config.toml
num_hidden_layers = 11
hidden_size = 192
num_attention_heads = 6
num_key_value_heads = 6
head_dim = 32
intermediate_size = 768
vocab_size = 1024
hidden_act = "tanh_gelu"
norm = "layernorm"
norm_place = "pre"
norm_eps = 1e-05
positions = "learned"
qk_norm = false
attn_scale = 0.177
bias = "all"
tie_word_embeddings = true
parallel_block = false
init = "normal"
init_std_qkv = 0.0406
init_std_o = 0.0
init_std_up = 0.0406
init_std_down = 0.0
optimizer = "soap_variant"
learning_rate = 0.00695
beta1 = 0.95
beta2 = 0.98
weight_decay = 0.06
lr_head = 0.01
max_grad_norm = 0.5
warmup_steps = 200
schedule = "wsd"
decay_fraction = 0.653
decay_shape = "linear"
final_lr_fraction = 0.0
batch_tokens = 65536
max_seq_len = 256
doc_mask = false
train_tokens = 286700000
max_steps = 4375
dataset = "wikipedia_en"
Each number is 128 + 32 x the weight over its row's rms, rounded and kept within 0 to 255. Layers, rows and columns count from 0. Numbers have three digits each. The size before them is the row's rms in percent of the matrix's.

# layer 4 MLP up, 768x192, rms 0.208, rows 536-572, columns 0-191
116:143087109088154142140100126137091120151104087085182133130115103120177138116130102090133183125135091132144059177095126173090152120120119082173070103094152081114163161167075109133119077128124116188124132066160108080074138156149150171117184105137085069154148134142083173140091106138181135168165115135085122141119080160119194116113126122055143128143102094112152183164138128147191130134147058157139060092170147110155143080095130151104119147121173140153078154146110143157127162105127124179099152103095063106063158100127132136119156115163136164120127099135130089180141085122235141124
089:066150113095114158167069123130121205155075084168074128103158097114174133127110102098177131131098145158190091152128124101129116125159136070159133146218147154118123133180078115086121101122060094174109127164080121112134143115135073096136131135108098114149102129158133164145180110165136114155124120080140062172109070158121192069110124129167064143116180138149131113163164127138095109161130062171095164118129106190124154140122089209124109120161115093101081117104183119127129119160134127106191158092101076096177082133096098133135096128136100127084145161132110135137129117085126058085
096:154066110097172135115085073089128142162109086150140146132132125089066119100115175153160089163132136102140151083136149119119070192146100114184141108134145111175086110072152194106169156202120141107110089107124159086077127155162098112096067092097162168122108134139109130131169144136154133119154121156142116089149122096140094127112095100099154136126135178178138137124104092150104183162145155111127082140197084120121131124185158107166177138081134092124160121080115139143192154106111149057154115178117091149102174099149171095121147118110135160163136110094161096199110223098156119043
098:129115170095158121115078135068153129094161126119129108142138137075165136085119186067160134153150128156175083113123150136155143123154125119142140146084153159077133143152165113086108116104194152087166084182135107057140147142171080076143124129186191139161187103143112180156142107142106116163058124083159143089116112104085050120157215155122135123151189094159119123130119156117135101102078165105148145103102159129103131171115135142162164084136108078107133134135165116083114124146142137132056165111061173176083143161125128124080098139161135140141110193154059139150149061136106110181
099:126107145123109097146064123132147158142134169130119120132114074109104196155112114136097083134084167133138129171084110186211110125113180150136085156164147115134122100110135162167119122110132102125147132065120147127158108128107056186086080186153101073122106165065158166142174161165160125092123127157145198128103151126216126175130107132115172120074131096146154141092123131164112095172098073082156114105150099069180136151122124151049126130124135124171138209183085095170130123107114166115161142083127123122149211171105125126096168157104132134124122104107070085143118070109127108116
099:164075132123143096081113126150157171153154149142126104147156093188116122178164121132074160112087104159180124117186136194112116132231086133114138106039096072120156193163138146048135159103091146132090054133118141143116088150165101183119142128067148113085130111115173109084111122181122122098160126093095175129129155157111148094101127144099149113110101110147121188142133145135119153067119112116094107082149139145183105131085112158131165153118115140137118090117113087123152152141094189129164152141119152104200139150070178104172093115143117141088103103092125173091182085146147192146
113:123130151173174148120098036138069151163112144108123158098149192180152232091127155139034172140148120150153138127105123124162118120122107112103111145119101141091145095141137160103109108051118130131132105158132130172111113133104084150118109102142134132178099101110120177095068139142181066121122108129120144163165148096122077086066121140132116103146118147078164131126212113133122147091166108153111112170110107151160116088155133123162181159086182126083163148148142114131097112151103093131193161166084158082120152097175075172206108150049095135110118134135106126174170098119100101149
110:126139162143144151153049140151123168152117088171153048124121191125193130124114148126076131049125124137123145173097139142139102129159158117127158154117095139206085083160086214071125125140138132106159165141105120160105190143136142167143141112195162096100118086081068158125161128139097109078165118121127153075128122104180117091093117147116101112111152119132153093106164095142141162107139140094056146134097147138137133061146062182113097089188100114138091159174101138150170154132100109150115170110160122122159093138109097125149130106108216152125124145206149113116188097115131162078
103:123165134159108153153191105073143099125178126120046133104117093139152154104131095134123128141106162125094141133211153133169126097130153117153101113105121090140136164120142155079124135107108146141178174137139140168107025105117118174114032142154104083183177177117151171151185119112108151123084107120190144084123156125071094120165088148130106144154117128098132140133127083124120164136078114107147138123162195129151126097145145069136152120135115099163177103135114109084109101186097122120147148108078146089151144117244093196159082194126152098104145139149192080130131097121126123163
104:124144172137047170131132096113163136167169139139062098117153115133167120165179139047127081069092099134211099126118165129078093081132125080155149142098159156128149049152113071133164125126116103143104123178098159125155107157146139092133124168133137074155106110175127164129071144136132148133122159107097169154102118096140123175121083083040103129120109123095071185124111126165180162103111121150166138147127105066130138153149088156172092113170130161073136116125114094189087159106167100101115162164090182134159159127096159117089119171113122151178172066119156154087151147135109092122
101:073085122125142183097142133125117214156130123108106102107118099169157163132167135150127126117138139155164139120118122119133134094124128100186164144140143108131131111138152184123113127108121119127129108126143151144100097148194123086137129194092136169150181085084091107163133160138157171136068117061095171142191080050113150172116068111121165142148114114084118115109114140100106073200153156088065128159132135182149085122097150171151075096159056106068162157141096119065130123108121031107171125144168129163161134109079140179178114100124150152114072156149083145182140160097167140136
102:112170146106129126153138164091105151063134103133094107182072132109138098101142108103084113146160100119155124145121169113105126153102142166156103080158206183117151149169141058149173108171129115126185079134097104127129093120183125161176148121147172128163110163163208076150141113159123146083085170059103145126136225111162122087137140121114178074115142145082080115147099115106109122126151124100106110084129155138144188096190162103119116142089090100121122065167169124192149099105122144119183107136159203146112215117128107110120090172100134145107165103159147150117174132162169124127
095:165089133152075127109132151139119136145109108136137100167149117173131116205153171119042141136105174140125098099131093109173157054084090121097085051134137127184116107155113138164114148122102172156122189138181096153128117106196135090166104082157051127155133126115161115116151187176113087087087114070117196125196162141080111114154093169109144118136107177125139146160202148076146085117153070114164147076140115171124118127142140153118084136157113103130136092110101141136160134106130183192108185115171100162099104153128101182131146107171163088151144092115077116128095110140148105130
100:171127140133158166157149108114157171146089149064138124162109124164153161157189159151117105151131092150118183160140108123106095126105084073164195161139116120118193110110165128155101196128088076141111059081101086109110125151166111174120105088094131092177155129131189112149150122163062089136131074088162116149141130184107165134122163076136124096173083122189075133083117153118177159127148077095153116099108121143087156181175142095104173106094151171099140122104126092123155115190109101146095085126147158111118134115190110123151104167132175122080217098130154117069136092090118120113
101:145147107123107133059188134168103107141135097161106115143073141097152168148173155071144145220119079145121125133179101110133112111069161061132113117086162116134154115169147030149118177117122167103133160136105118156120090090118149104093107153154142149163150121132127100105139111146116153112150130111102125139136101190123161119094153171173140145070151146145106151148181154111137157160130129158087138168114076068077090134171101182146148162143118109115085135146115120105200126154114169092120103117054100102147132088121118142091111103151129101113053145137175131049111105108132032217
103:087148093111121112105082127121115102097131088154092144146127077211116173120148088043159131147111140055124168127131129105115143176157118119105115212136162097113083130132080150166129146136093151176126091105121147167134156153157121052100088114104143099157136130173151139137131109116053070111125176086132084192067077113141134114123150129096111133124152110161146212110134107140150122157115103152116091133179096133162177085079011135135147125119073049100118137133188095087081141093128127136093091154121106125160147157162094170114105110095082136122148121147078121151104094125133134133
088:150170132144134106115096093120153134093160113053049139107112194156159158201115196135134139099139095152128133091131131104128131145148139095112095085100133133175065042108122169143147152122167124174124089173083085066157114134085155090118116166122155145120155169108130110152067229162156088087146105167135157134154165167121161066083129192110143170126140116152110144109109118108133153179129161121130086076098145170089105157167121132167114176105171060124127136112151161103149106091139158137121111172122140100134131164094155072128087101127113115130101069102166161099193176113143110146
109:140115120149168134170182113164165121134147147165125211117135131136105069104149124099141149079075127077124183095156118084115174074172161143161123144092131128098193078098149180054137071152106144165120117121136163139125123072129189126100176145078105124202107084048113093126146089135106181074112189188134150160116078159086135172121138097132132173167105133128153055147116140078095202125124131092180105097134139103131143136105097145112120137128060136114185112115141094117116142123125118119160173113115123191101179111097136138131160130081170153143134133111149175085154129094105125103
103:107176129160160119128094086129124103088195130077146108141146155108119166082097222119139144098156096136100108119156177119141202079113120106145128119144146114135067111106164110150125111184080145116143134097136146096101144157175060070109141178121150101135122151154126138142135147177142119109193148156168173109150153142097125136088135117117158111197112093099121180143115141170120114164119124140147089077155099091169102108089088125095100114143123063121157182116107149109112138166191126110126107048109057118189043146120169122134211122132088110116182195113155143113120136160111140195
114:121109134128162081149094166096079134106117098098133163075135079167190081141133110113115148108150178118134127139114133132139155164145157079189116111104139079095127173148159082140124090123123132151118147061102068123141078086141157123131185107124169070205113173164086147084123181120155153097074154133073124154082143165114120093149126068161138139161134149161148098162144072128098202097135128108106079067122119111165164177130131173135184135100118111121158103177110167112171101157127099121109055140127100129160127135099075131106094147131093149164058127201142164201148154131177147133
094:115132104139147140093125225132147135122095145135130179081130095164137088081145090105154129095179184113116101121144110099113120117159124104117142157175117151163094100127102099148148154116148132171140112153154133127121097135129178164090153029116051118150169184134108106064102146130147118132085116098110094184126132131132144156078108148112113120142066163157064094219147136163125101168116118141123127090098134083132180130147183090136093143140159165101092131088149138153135226085052116135161127132114111102092164084207153163131086180081144109131137160143115111128122093057093097096
104:110162171131175150085147104109071171126121097103161124189111153104207134181115121172162104130146162164191111166140100078132122141121152087106102166058173106095189087144114132131088158142133108106097146107129133123139119113133155162163102128103063188087065151058126084137148112249101131165138170084094099121084128167132123092074156127175145126157143154138121117132110144170140100116143064209119123157129129195162112124152186099144131148135171114135093170115179103105183091140087117113108140094153145153073158118085095084107135134128146133173118117119139079134104132168138140126
105:121137168119158092191127137115081130119107111125061147151181151119169141132125144075170104105141095123115154071153169057143109123161103144113159164131180185166138130104092144098101152096084117114091162101089128135164197141206083096101094107138166111105125166099109152179112167122092130130147130125119152142087150085156141119088091160085143118187079150117134169149148121100066144100180146101107120075083093160156149166145097120145112133115085134115156106144136082105097184143111136139093086190168103195192150051158079146117085122151094160166117137148178121087129066127155066102
096:127130141142167085129119110146140085142133149152139102172132129152158116162073177162141098111079102128077113137144100152165157133128160140174145155076092165101132119123118099170156171112081203083114140190166132098169090133171103149163143098099099122126062100104130092149155080112156165078097149149139099094125123116127141123115126145143196159154108131075080122131175097114122123137159144104182119145170109101101149104165132128153101142196197157226143106116147098153114094137165103113254127174143151129102160062098082116081116112170149099120138100051068155110112153108164130128
100:085089080131159113127109044176110099084164095135158099148121099136143144106115161124144120133043103168151083117187106105143118191128163184105179144153157148093121126114101092133130112131176131182182129149134168152215152047152152133118096156174076137171091117087149098136104177122085130160102134132159117133086127127165150115131140193122113137136080074114109150085136082123106094120138163159094129193139137119096121164056156173134064109147113093129166141112116095152105151159140135133153069132145066112097147147143110199076076132147136181131159128080160115142161161151095083097
092:081156164069100130126039133100089046170147168160100128166090126213140121163139139146119171137105075119113145064120107084131124108161075097179104115140107153158112104108047145146211129142118140166093105119143114120130118191112173103192135129177151120198108150133122150125098057162104141091090137131150156061135161091105109065141088154160190117181167107113092138153136055136168111170119149120124131104134101127132115164180142155116120155153100111141189092125122134119115150102161126130175129105193097117141077136099108146167126157128119110127142101123130102108147137088128061085
091:119055175135225042165141110140136174149108177164123144080188135191095101120117064113118150153133128112127109091143167117114147183090112104147108149163132162126106094134186122159079148153155128129146154103067142119073112146113141135120105115160159090103148105143066127127118100090150084148095077118134136080201135144061119131115159120150134167126130076222076146106134172134142176109175173128172110167102101180083156166093121166104057120111124149123157172127126140120121103175117140150149178119179155169126103103109159140123156173094167141101142114129121138104070120151173117158
101:174173118155166060139098078117159083113158145127140135107113044087124165175102118142179106126133089130118162139117123080144130094159165076169151154138161162115134126153114190097107131094126180057086060039126191084137127075134180118102126137191192124162137132168133109127153145160105092141149105140120107105060088102177094142131153088139123098113149106151148110129107177184135117118128154113157121120160070141124070143141134130142117135096135144133132135123137166165100165129145114166153106117153087099119116104071060122170172096150127149153117189148215129101133100144119042166
101:161129112078141173173120146069115104130180140131057227105154173174127087119108099112163131093152134143124113085103137125168122109083138137117100167123103095117075108149123133165058157119118133110151113140095104147122117132109084159149166157132093071091145119100090159033103105102110108115099123084117156135075178135187137166122167100096113078157167090118103183155077155062115129105164116113164094186138149129129109170075124144119142105179165161132134182079189116105095160089123174075083168167123158157106110138109081137146116059114120104137146192117094112159152158091147125122
095:116158136166125171090119178131122162163114146104104125175130138115137115203078128119100057078144127179124163147214153142071129126126151115094102148165132149147052075123087157193113091132185150119101130136164086159126161193139133181146101139138097176137146074164166096123097122139117125125099111103122129122088110116032121130178139103181117124100141143115088168177177108113112163183111101112126091105136114174146173147127150152138101126153088147189109161109129150159127088145180147159113166073081177104148076135105131099125115111096120158140129111058125108197120049134185123099
111:108123129175122016140135129146184223192105182165167099097122102150101135107123156094151088144159158126124124133151174094131138122166046187141115160106143141156151137113057140162148124097111137158148119118153116211128141130143129135116131150206136151061104095150162069207095169157093151142100157157089174117169156139141182129135144119155065078140120148147085070200090109134087172143143136170110099115182109104119161163125088138053118177103158170116107122115108094095128087138117162129131098164109139144131148146099115133136124100121105138101101116120154123078098151161145111115
099:129151146101112127139081126153119162135132127201096084159182158144162110148089113145160128116120147112125115110173177149106146049151166168100072116093159067121147065120122089132111183089087110133155049122155100080120126090144126124097144102131097056189092116166071122114135148130119190137141158144139110121188115130151139154129138080162116140129135164197146188091116089077096188148149097130154115152126095084046089094170115157090182082113090115125138199122167113138117119126168172113170144164135072161099095120148165125098178105070128158163101152106133120158105149099110076136
099:072152125133108071138188196143178121125119065137139142116097068123082097156130095099081173130101117127137111135146158127148107172093092082147136148095129145104153161135144124150120165142131108162154134102079160125132106165089118199144164116148150089119119121102166132138121171068079059096129153055143123139150151112095065199148140133089117084107127163082159128102088083120126149073111111100140070133116163193138152127169112071096099084079162108123103184171117103196143165157082133172168120132168110108132157107102118135077087138149095124182204133168091145093189129139166126148
089:155086145113127145147180123113144165116185111149107116154139076053109116161103133083136133141118096116153100083154148149081087143116161175178074063089125084089064155158136172111075100193116133112162156113099105182169106137080155111117129115166137157077074112148160106131077210135078065101119094152121143102103152169168133107080085114144159129137131119128162117087140191191171152111150154174142175063145101174144114163165138161139145181177104053126149176104105134139135142098148094119154166169101172103106099150183054114102164100147119128125150152131139125134118119130154124102
100:157137112212079134106069100067130114144137097145106060179104160119185077114074082109125159163087184163127101116157150126142091124173211109174125115148114157159129133139180119149185114179088130182181104107182074147184146136097112126129131143125137144100123135132110190152114132120103117139139155119104155154126117133092134090116128087053102135099166159149084155124097171129100159097096123090065107149155069214165166140148172113135142153131101173113051071096145135136124105135145100127088085104162178144110197122109112127139054134107163158142140138115131095117095098122133113154
111:134126098134166127067107181134205171062158176129134084093136146127120198195098164142147080129135138102075158122102103122123149116115148148088088151139111136130144159132114118107090158102167136126167130131099138081115126152124109117098140117147133142133123158149136120108090099192125138160201129133140137150130124095181143161136158110086187121112073171118211172101149129118065169099099146103139081201131143107051115142106192109138071107129111086114164127121118090117109180114155111100138092143168083142114116192138122059105181088135074163074136169091110091149044157086136166124
090:044173125137174096149140096128087206108111089172160161080104164171114108127116123157151143141193122130151080129111067088115212133156102107121091152108154139107092106138153071121181118133114120099118182132140168108182165120153125156211151118073158183149121137081091165082138110115145109157068152129143125141168137138163115160190068066109167183139112129140075144137122091152125080124168107113118112120054147152079148159149164125097138156110068094169147140123115135098101127059160126076095145115125105149161158097103126164140095109118090130175131077153195109133121137138121154141
# layer 4 MLP down (transposed), 768x192, rms 0.203, rows 536-571, columns 0-191
101:099133146110132095146196139121115154098128152071130134117144147129173130105120128149147139173160126179066101110089153119114085088132122122094124157181156170112143110167163133140165116067112209145120102158085122117165166180138127079130118138151169109109089133119079109138129154065251126146102088150087085157178110167126184136149153092158113111155128101124175109137168147113168113082153095107116160110145180141156121137096069124153096150136149152155070116131116166195095065186142094154154159153174110145123134122156116122164075135119164130158079085117065117161184133091174179182
093:137105139093110146165127177140096141068058076156069151110136117102104086091141138121109196199148099113127137159135081084119122105117145096158126205140138129166141160148080145142132151075129181159134147089148152104109134191083139157112098099106128134126121157153172141137101100074119116124160101113125126115190165155167136173113105126138080096090107165090135139078072119139145130165120129179149157161152085138090125105116072186134215185125153147140141188095143139150130137129089098122194099119130167114099150074122171153053148134116150137154091175132109163082151127154026142080
091:135169163123080155118131123092197120188110119129114117120132190084140124119170167183170160116126092143057081143108095056127131108194118104134139169107116076197162140157131122211071112126169143080152138118184111161110104139174136153106155178107109099133189076108089142188117148134129074151123147167129120172141142123176130104144152209148112086072174068134172100099146164104133126147113146153148117160138086158163159149128110179137134084095134104152155083159164128145117125102064096074116177123086074141131131134177099160087167124153117115105080102136124143139096134116066121132
102:105092128072139151060071162096109068125095151098109098188094087139093065151123176123076144174148162112110099140167147103127071167129162123168126101120096133182182171169135110180108141114160070094136152127153131194164148114116193149171129082085122129119139117114115133151129097087110159111121123173141122088116080158137129126133116144146099119113203184159152101099157132165121142140209124171107147162109104114177138133119135137127101097141128061130121068062077105161119128159144065168100145119116163128113165132141123160128105099038163135052108106112139102150174163140115058123
091:137150156111116139048082172113151101092141205166074128119093163126110117158124126105089126141114123141129137138180147110109154145108067097146117086055068161132123141125146100091088125143156103170132160091140099191149129107148069119109177120132137139135086129172059132096162107097142122104145122144127152087129143116042132114123085200086153122142135119150109161134132165095145078123122186182170150123089139104136174142108136123220122118161130124112059073118078081122134125167117066133113175164109107176116074158145206049088126094124106110164139178108179109138106149095121136111
109:122109180040096167126104108178105121128061134102106068130098086119168126161138143104156148106082134182152116111129101134136091135132105133144071128152124132106161105136159177148115124149160161117136175125151121098183142104169152113102097104145156096147126149123155129102188150114187121156180093100104130164152030180067150092069125126135093103157095086077126111152137137127146165164122063063064116117083137184123126154095078175167109162112074133112105096137082168150155085099149171158104118114104181157158138078086156135150142104148212145122141146101094121074168116081114091119
083:091138131097095125166108064134076073127082103106130125122132131146089143168147125106140130149173060085091170127076109167132113092068061139118100146138120150119173136158164151112175109082158175063197108117093080174155124104107154131122122146142145155082107105122145130120136139095108116119115092087175091187159092088101109068102084124129088163131142098123169129134096120119094108093060203170154144142141078140126121127159130035117144236138113103099097151132058126176152091125155113149132160128129178109129103143112110173080141165052120108138110088145117144106113081149086124131
109:151138096123170133143140153119127125125096153135106097120099147119183197122131166122127094156155101089089119161150167088069203139103160122084131130101096126067131150086087193123151123102106165118077093090149122099075113184126095169118159104125180125169140161128120112092119113155094172153117162089060092137147104059146117164100137107094125141149149103129131147095079047122099110085115117137161133150163095160196091166045156080089062139107132131120115160088153166135149147110194145149122076155140155076187119192096136145159122133125183188109104157156130164089153080136154097141
086:160119113149132149103122141110148104156120158131159131112107094098133120122110107168076147136193187117080167164148158133114132139137098096154136081115100182156126113162144181129118123126176069110105096126151128162122180112119090102116073160190135173079185089165050137094074135110143088100159157035130168164140072112139108073128104116120127147093180135149178106120138142109109108192122114092081100148127137066169135153170122157127084206166119109160125092162117057170085178124069132086113125139104085130143113103087133107125151056136146154176104127175180155137141144106095068153
111:132126179167133111138126127110165071143177102128109066114253131141156170115120081126113136131165135140110140061072099062124072101109170066119204139096175142124152110069105061151108120114115110143104103148191135146144136076145138142104163108100124078157122162161134136147156196143156151099162119105098152147119147113160141117138155077094138098155131133118124121155127157162130149122091086112145138179109126128151106099151165157103143158092105142076118131138076102173101154166144139091111114157134154095098109082168159119124078168120071194117159060088171092050173137149118072136
109:156167136148106074124161103134140057102140146126134083109049113132134148130129123149124167113137119128132134125139091131180109132114187153082174063179111165058132091115165125168152165100125113130109089167061093139155084099119140133140099137157135057103082073155082104129175137140149080127136167027108135114141128133068079116119110083093129180109113151165136167194166144120106133182129176117131117085126121111102124085129137092116208107139053172114137084094077167103107122169128129119138095135085146177139081100107162143115109139138120163158094063087173107120099098160128073119
109:192202100124123121091118150121194068109104198143072118125171122151142158147129189099163085119098162120137141070133093126230122141149112110111139154145160134075140114158113117127189132101139103121104159118117176162112123142104159138096128144225107154150091139131162133092133140191145102160119111087111133172127060192098108117107102143190094193138125059125125104145105134096150111113080151142105091150113102140070114145100164145126177126187172165162132140090110124149104142121170130152110129136106153075100074116093137099116139120089107065160156046135139074130170107159168127123
101:062154182163108108106153151225071160144127136140148123183150086062135133172166163133101102100090134125116082148157058096112097136163126111145076158111061102093117073139100119178122090100163124100135153080144137116169066116149099095139108104089095072124158128128096110074080157121109138116090091098161092110125123120104155178120105150119130093096173170140173144164189079147141177102122146138132112153147148095142160131122146107161098115123143081160073108136102085141113135081163155114192048119183119122167154084072081057132138154119096136129162149108112140147149091158172157131
097:169127104183152129199077095086087087179092125200120051112122062155173152118157156154145081093172154101129137160112110132120110095158135187120149160127131122079180163113109138171151112142151131136136103115091178126108169181194126153133101115107079058124116160169083115135070182090068136139109172185120110153105083163098140135134123100144083145153158195080131134132163162132168121137177131134157111182113138114111179144125121155107143146110081145056104105145172158115116121068116144185103120145131137163081138120117092120073142115152146090120136075114112173116198155126110092156
098:148136169108133128166137156124137163157109121164121123154143130215095112091134166099186176123149159207129180108133088133096077129110129140148165081123103084103170171108188136113157111045089099130139153116140123122095082142168068137140132123138084122119107161155201135155112131145108101073124118119152105098062121140164137154123085055116160159133092109140196108078155123146097102091079189166110165084095144159046133161165159094137153151087108132154140077151079098159111166148107045114117079121132092134105157156122135101147130115151132166108126168128139126089073146187186113103
100:111112077115084082095134116180164109132148116157120191141124118150105158147122086123126122160126054105138115148160159181161133156070154059106104153133116078123103119203093135147146107156092107144133104149089166117134139136104124067106080235151167095114149131177081107123133115127063051113117134135178080118112061138107141159138148081150150160128152114025120168114122140106117094113162129156160137074144135108170136131074127126104173103188121168150139113115095201114127080088094108148112083129110092161112165134111151126095192100162134168190111141157100123119141132100094176155
088:162099147112153151120213166184105133112135136188143149168138131164102147124166075120162210139124097170055160126154178114167136095118186129172124150166116100090121157146182172152173050185094117140134098130153120154075075136155122130097141076139094113148094089169138085134117047131151103182131144160093146097164159151176112149110093170119068160122090092140175131161186125168141106158175176098164133127132134094126090054087108088128145107141087095115079111101090130182151144141124064151143175176170125096135138141150132142127181085101111126121153138123113117164118114145139149133
112:131145152124090142069143120112072095124137105131153147123130140139147111148141084110162149131076092149101157122115103114119147105147160118151116082106101173137178107129141214146101125088108169110143103139123123149089142162106129170166180128134148155172132137157134084099123089189113154101032088113138130085135119117084094125151055110116169136177116068132127097087160157121146126101151100127154082135124099153235110189100137097133193096114110144147123102191166107134143142129114169148212147079213169164134148153085142143049142157200129140054115163149160146132119094111162128159
100:091121141078150167147142173127118176178150077155138165155164124158129159088133142074113134173113146167170079102190104136106112130142125121098118109133134105161067189114152109132102084138130083097100200116104084112141155151144061170164135167134125107097150139179173157109083151156189143114074175122142161137116119157090159134141163129161171137139151117118143088141090185081157118122089174124147142082101144143103145151119189102107097093118081206100085097158105119111116070095065152148060194186123143186126069151101087106101143150149112207161137171125132109132115154124132158100
110:174093148072104207129096121145159127102085175173077134111150129099145146109150107146110158129092113120118136110159095077177153099208118115092078132124173139138134142082141113161121140103167103144135132157081072066104166113126165166118147173114163142190159165166109128117076096156145150114141177098149132168203086134154165081142116098102134046106161136132156170167122150160092127107127125058150139169145103136137118098124117062096139174134188143096049124166144068161098142148200098068169176137173134124135129106155138205174118167130114145123119138150142098098120141127139150157
097:132129109134152098146130154138164094110112028109125164175106122113080118125134141095127127131172109169132083174170095117163132138221104113148109080210129105162080133142135127168164149194121101148090168135124153164129116126177193111128057116095122146115094150122127178056134103150105098101181180190126145107053158092156090092146116134095093111119126099127088168134154126140141104130116132113097193132153145124141171159151172082186106127101064130079132115169114110127074078150150134155137122064132118138079163191163147091184133087100109156108109150112127168108137155184088154130
100:060126145137151123210175114138161103165132172141135141103103168155152182124070128140096130128100145087098180189151151132161124092143190165138200104116118091136152149100150164124171145101125127143142130124090111138165104189110135126172100118133097095090083152039175127130137156172146152151158128183062140089133103128128094125156135139126108156174155152094079130112134133148102137140071166195147152132125177169179170109088182098116093119144160113102184139143142105087114112103180182108119159166148199180114134110081199106090200108109129116116132116164113142201110133123167149112
098:115088161133163101155128121068199058098133156104134141178105099106122145140174106127100129139101129092132143115168188117137096113166162168179094060132138181113091106120146151096101113141088151046073153156177126152162053102120136126175139137115151110104086090120120065189148093156110110107116145156122103163112069100153096115105131145129155125078163157116103136150076120107179077095076128148120142122115058076126155140141134104120064121134109111182110144094110155169097194097139151120069163181113183120127164105107140142121112138092104065086124162067086148130095083135170153171
097:178094172126056132121099130195151151120127084124110177069128079131162109084133082140109137134138140140224097157130111114113154103120146094145146089123178123111076137145114109114115158200153113156115072134110173097145091135129149130164109181093159116072122121129114078103167158101149177108117090160148096111139148153191123116128176102141079131089100171140149163187120085074154091107074086158134136104118167108081156104130112108148123167117084098147066072104079090130117118167131089097116158087122086134144080173170123164104115153109138150134167078180091058155153061163167113145
098:070140136122150096167077098117111114151109136035125135067118149116116111119090091217106105139118106116119154206176103120161161128106158196119121136102097155110136159158157143189186107099184080127185135075160137147144062110145144098093111095099131125103138130088150105087134171119114140100195133155117035154152091109140136127123059122090130113135103119064097116119068162099132144170177149135146157121166112113109141161113169099081157112160152110090125106142138145119091116131117073110134112128126168162078159077130157141125138140159123130121133104090089122050117056149131218136
099:075139134125108124123126165103084157124148125206128152177084109089163088100181159164161114080064114080069118139088109123184141102136162145148103138138161091193129120126127133182149098120124116158167123154157173114161100141171102220073178126129140192168128188116130082096163167212113141118142152138159139148124143064109160106135140118119112158113103139156168113159096148121081154150092107127175094133185174068100089156160113084131134167094063181113171169169115121176085120086115125131109139119143066145155096109156144116102106109126142164110133079074136079163129131127120087151
096:140174168159101121123115129118153097114117129186138122117108073106161074109145158133212138106156111107144102152154131147160126113105107117088069074149022115171195140123177125109131125095140133103175169085124154092095136160107123181144123127182184232131157059159106188122122127132126103140200116099171123161140147131135123105161113152117175155098123124091141090123166101151095153130124178094132152134100162105088103160184152131138128097124060119114117074129143116141115110144189152104151142157074126070125079140097127123155095087223175156149145074162137120136116107189122108126
098:142096158113150173148154179167179123085126163176134104152144179146155141185159115100088149134168174150097145169132098068142113185095127198093143137077129115085130120129135113138131130153119135135087119170153131089110181146101251157151147106109191167115134144184159202168107185102122138083138132116123137137120096165093148103124102192120075149155066145115161040115138097084089098113115145103114125100061116158087106112107110144188109128172090084127137101066145088152203145137112123153143144128187129094137171154111089166132138130104086115089101150127115117134116162145125108128
109:182084148077089128114153148130086056078182166159107129070088169066152128178120134138164143137173073126151155122129173126117101107127152093161160116085127137161100145115143099078178139131118110096169081110182104123126133158071135117128105092111112094101131144166125119076161130192138202117075096070109095131158143105159068131050123168150157148119068148112152125121161153131101137087112128112142102116117107138140092133092179160187131104138123100133132197167170147144134187153035103148047143158150112126158111184090140090135094114119101077101140143120172151117108172146148139096
109:162106171117138111078132115190145139104178153097172124150166116084109132129096139115133100180140181075089145124148087086141200117142168091119103116089109132173146137213104110128131130096095142115226167109159111123136051111150116142141157140198106121165110143176126122140049197157210117105112167151094103106116097150146105114123163132111088140132068128163118109138157179111090153104096142142072138063125125143175129152160129160141151096072136149113133168128128158125114110141169146118088129187153199138124083111108113067089120123162056106175098150126103151159079108097128164115
106:123079092137084141105168057098116079089177145067159141123181112108148111092107114203132107133097150116110143102115160142143136102134129113131154136112105095133115127135124091102073111186171088145108131150094133160143109149118168134118066123142123020134128115165145170065145135128117103132131154083127052147140120165129068063119076110119164140095113113124153162156161057118157120148118152136159084134148192154146131149168147096163174068143101093153145171087098166144087148078152114132128138135101094118092090123141128040175103146210173172161114084120082126111094121083168089152
103:139133069117191123116071124110164128144146114095106084106132106118220165148081135113119121105138169159126174146107139122106132140180088094158116171095132054112158100125106142099110155147096140156112157068147172123137106173124125120108133123082106074183117128125155144125197114059032186118084112154085132118160124151107122130054157130127145092115107147116129120140186106104170099089119107114115079090192090167080078091149078178147152185172088103110120101108118132088130156152170204159105143081128112125176143087072167165099132173086151112144131183147134163139139122120113122097
107:157106084140118196197119104078086100164136126141102189119157145114186099138101104122151142157079206171172192089131097131104088082100108125156140104185138085115110145087152180109137116086145132140126147198158157165110127140145089129090145126171090132075137129111147130094180110124097078183118104125113186163152085114112105221145110071130074146125134186117104168166128128158096100142164094099120163150099141143073071129138096119083138145104123100200216186158108186099133156177138174149171184127104129123151136087140114114127139135150148124134152141154126108130122097151099126132
085:074135136144106097079136133175158056096138129139126103159134118154098133137161127062178067072113100134091172088139137192188076126122046121089166156142147085173187138067090145173136153132162135131123083154149155156067130091165130143117079199129113068145150130121123174110135134141088152166106105075086108113132196139149090088057184136117107146173127100163151146203137183138164110167118161110089147144084159119101166099107105120141119121128187096104125119130146124148134118131110122106143121114118097129202095131108156128115128110147204133107133111129058162136104161178106139088
099:083154159129105195135099168108113145131122093129098113143131148146188138097086140089129134082093148142095077102136114154162151163145108145144173089167131146111162125145211124185135119148156162163142126149164104159085159116165100163127119142161092084138108118097157211181056153092112182134119139154158231134086111151066125124135104075080144084082128097116118070129102177128130168128053133159137097145162104176125181121057133142161113110149113188074108093161129085138134101164144174149040102156125162107092146147150096092115094169132123148143114125108170100141147105143160112144
118:124086097135131135146078101103121190118141175088134136127109152157181072168150073128159093107096151128072099113169175144161128164140163101191112113100127141070101104128094158130075192147176059038140145043063166145108158167109183135101152143097168131102140173144116143111108106161145136082158145112127107122108098128171096079094199151103109134125130121148168155096164111129129111115184107150140080144166141163143086200144112114156173111122141134144095143169083121162143105143149082174134109093147142186098129130100167108099134172097085161118173103081109094119111106152057126104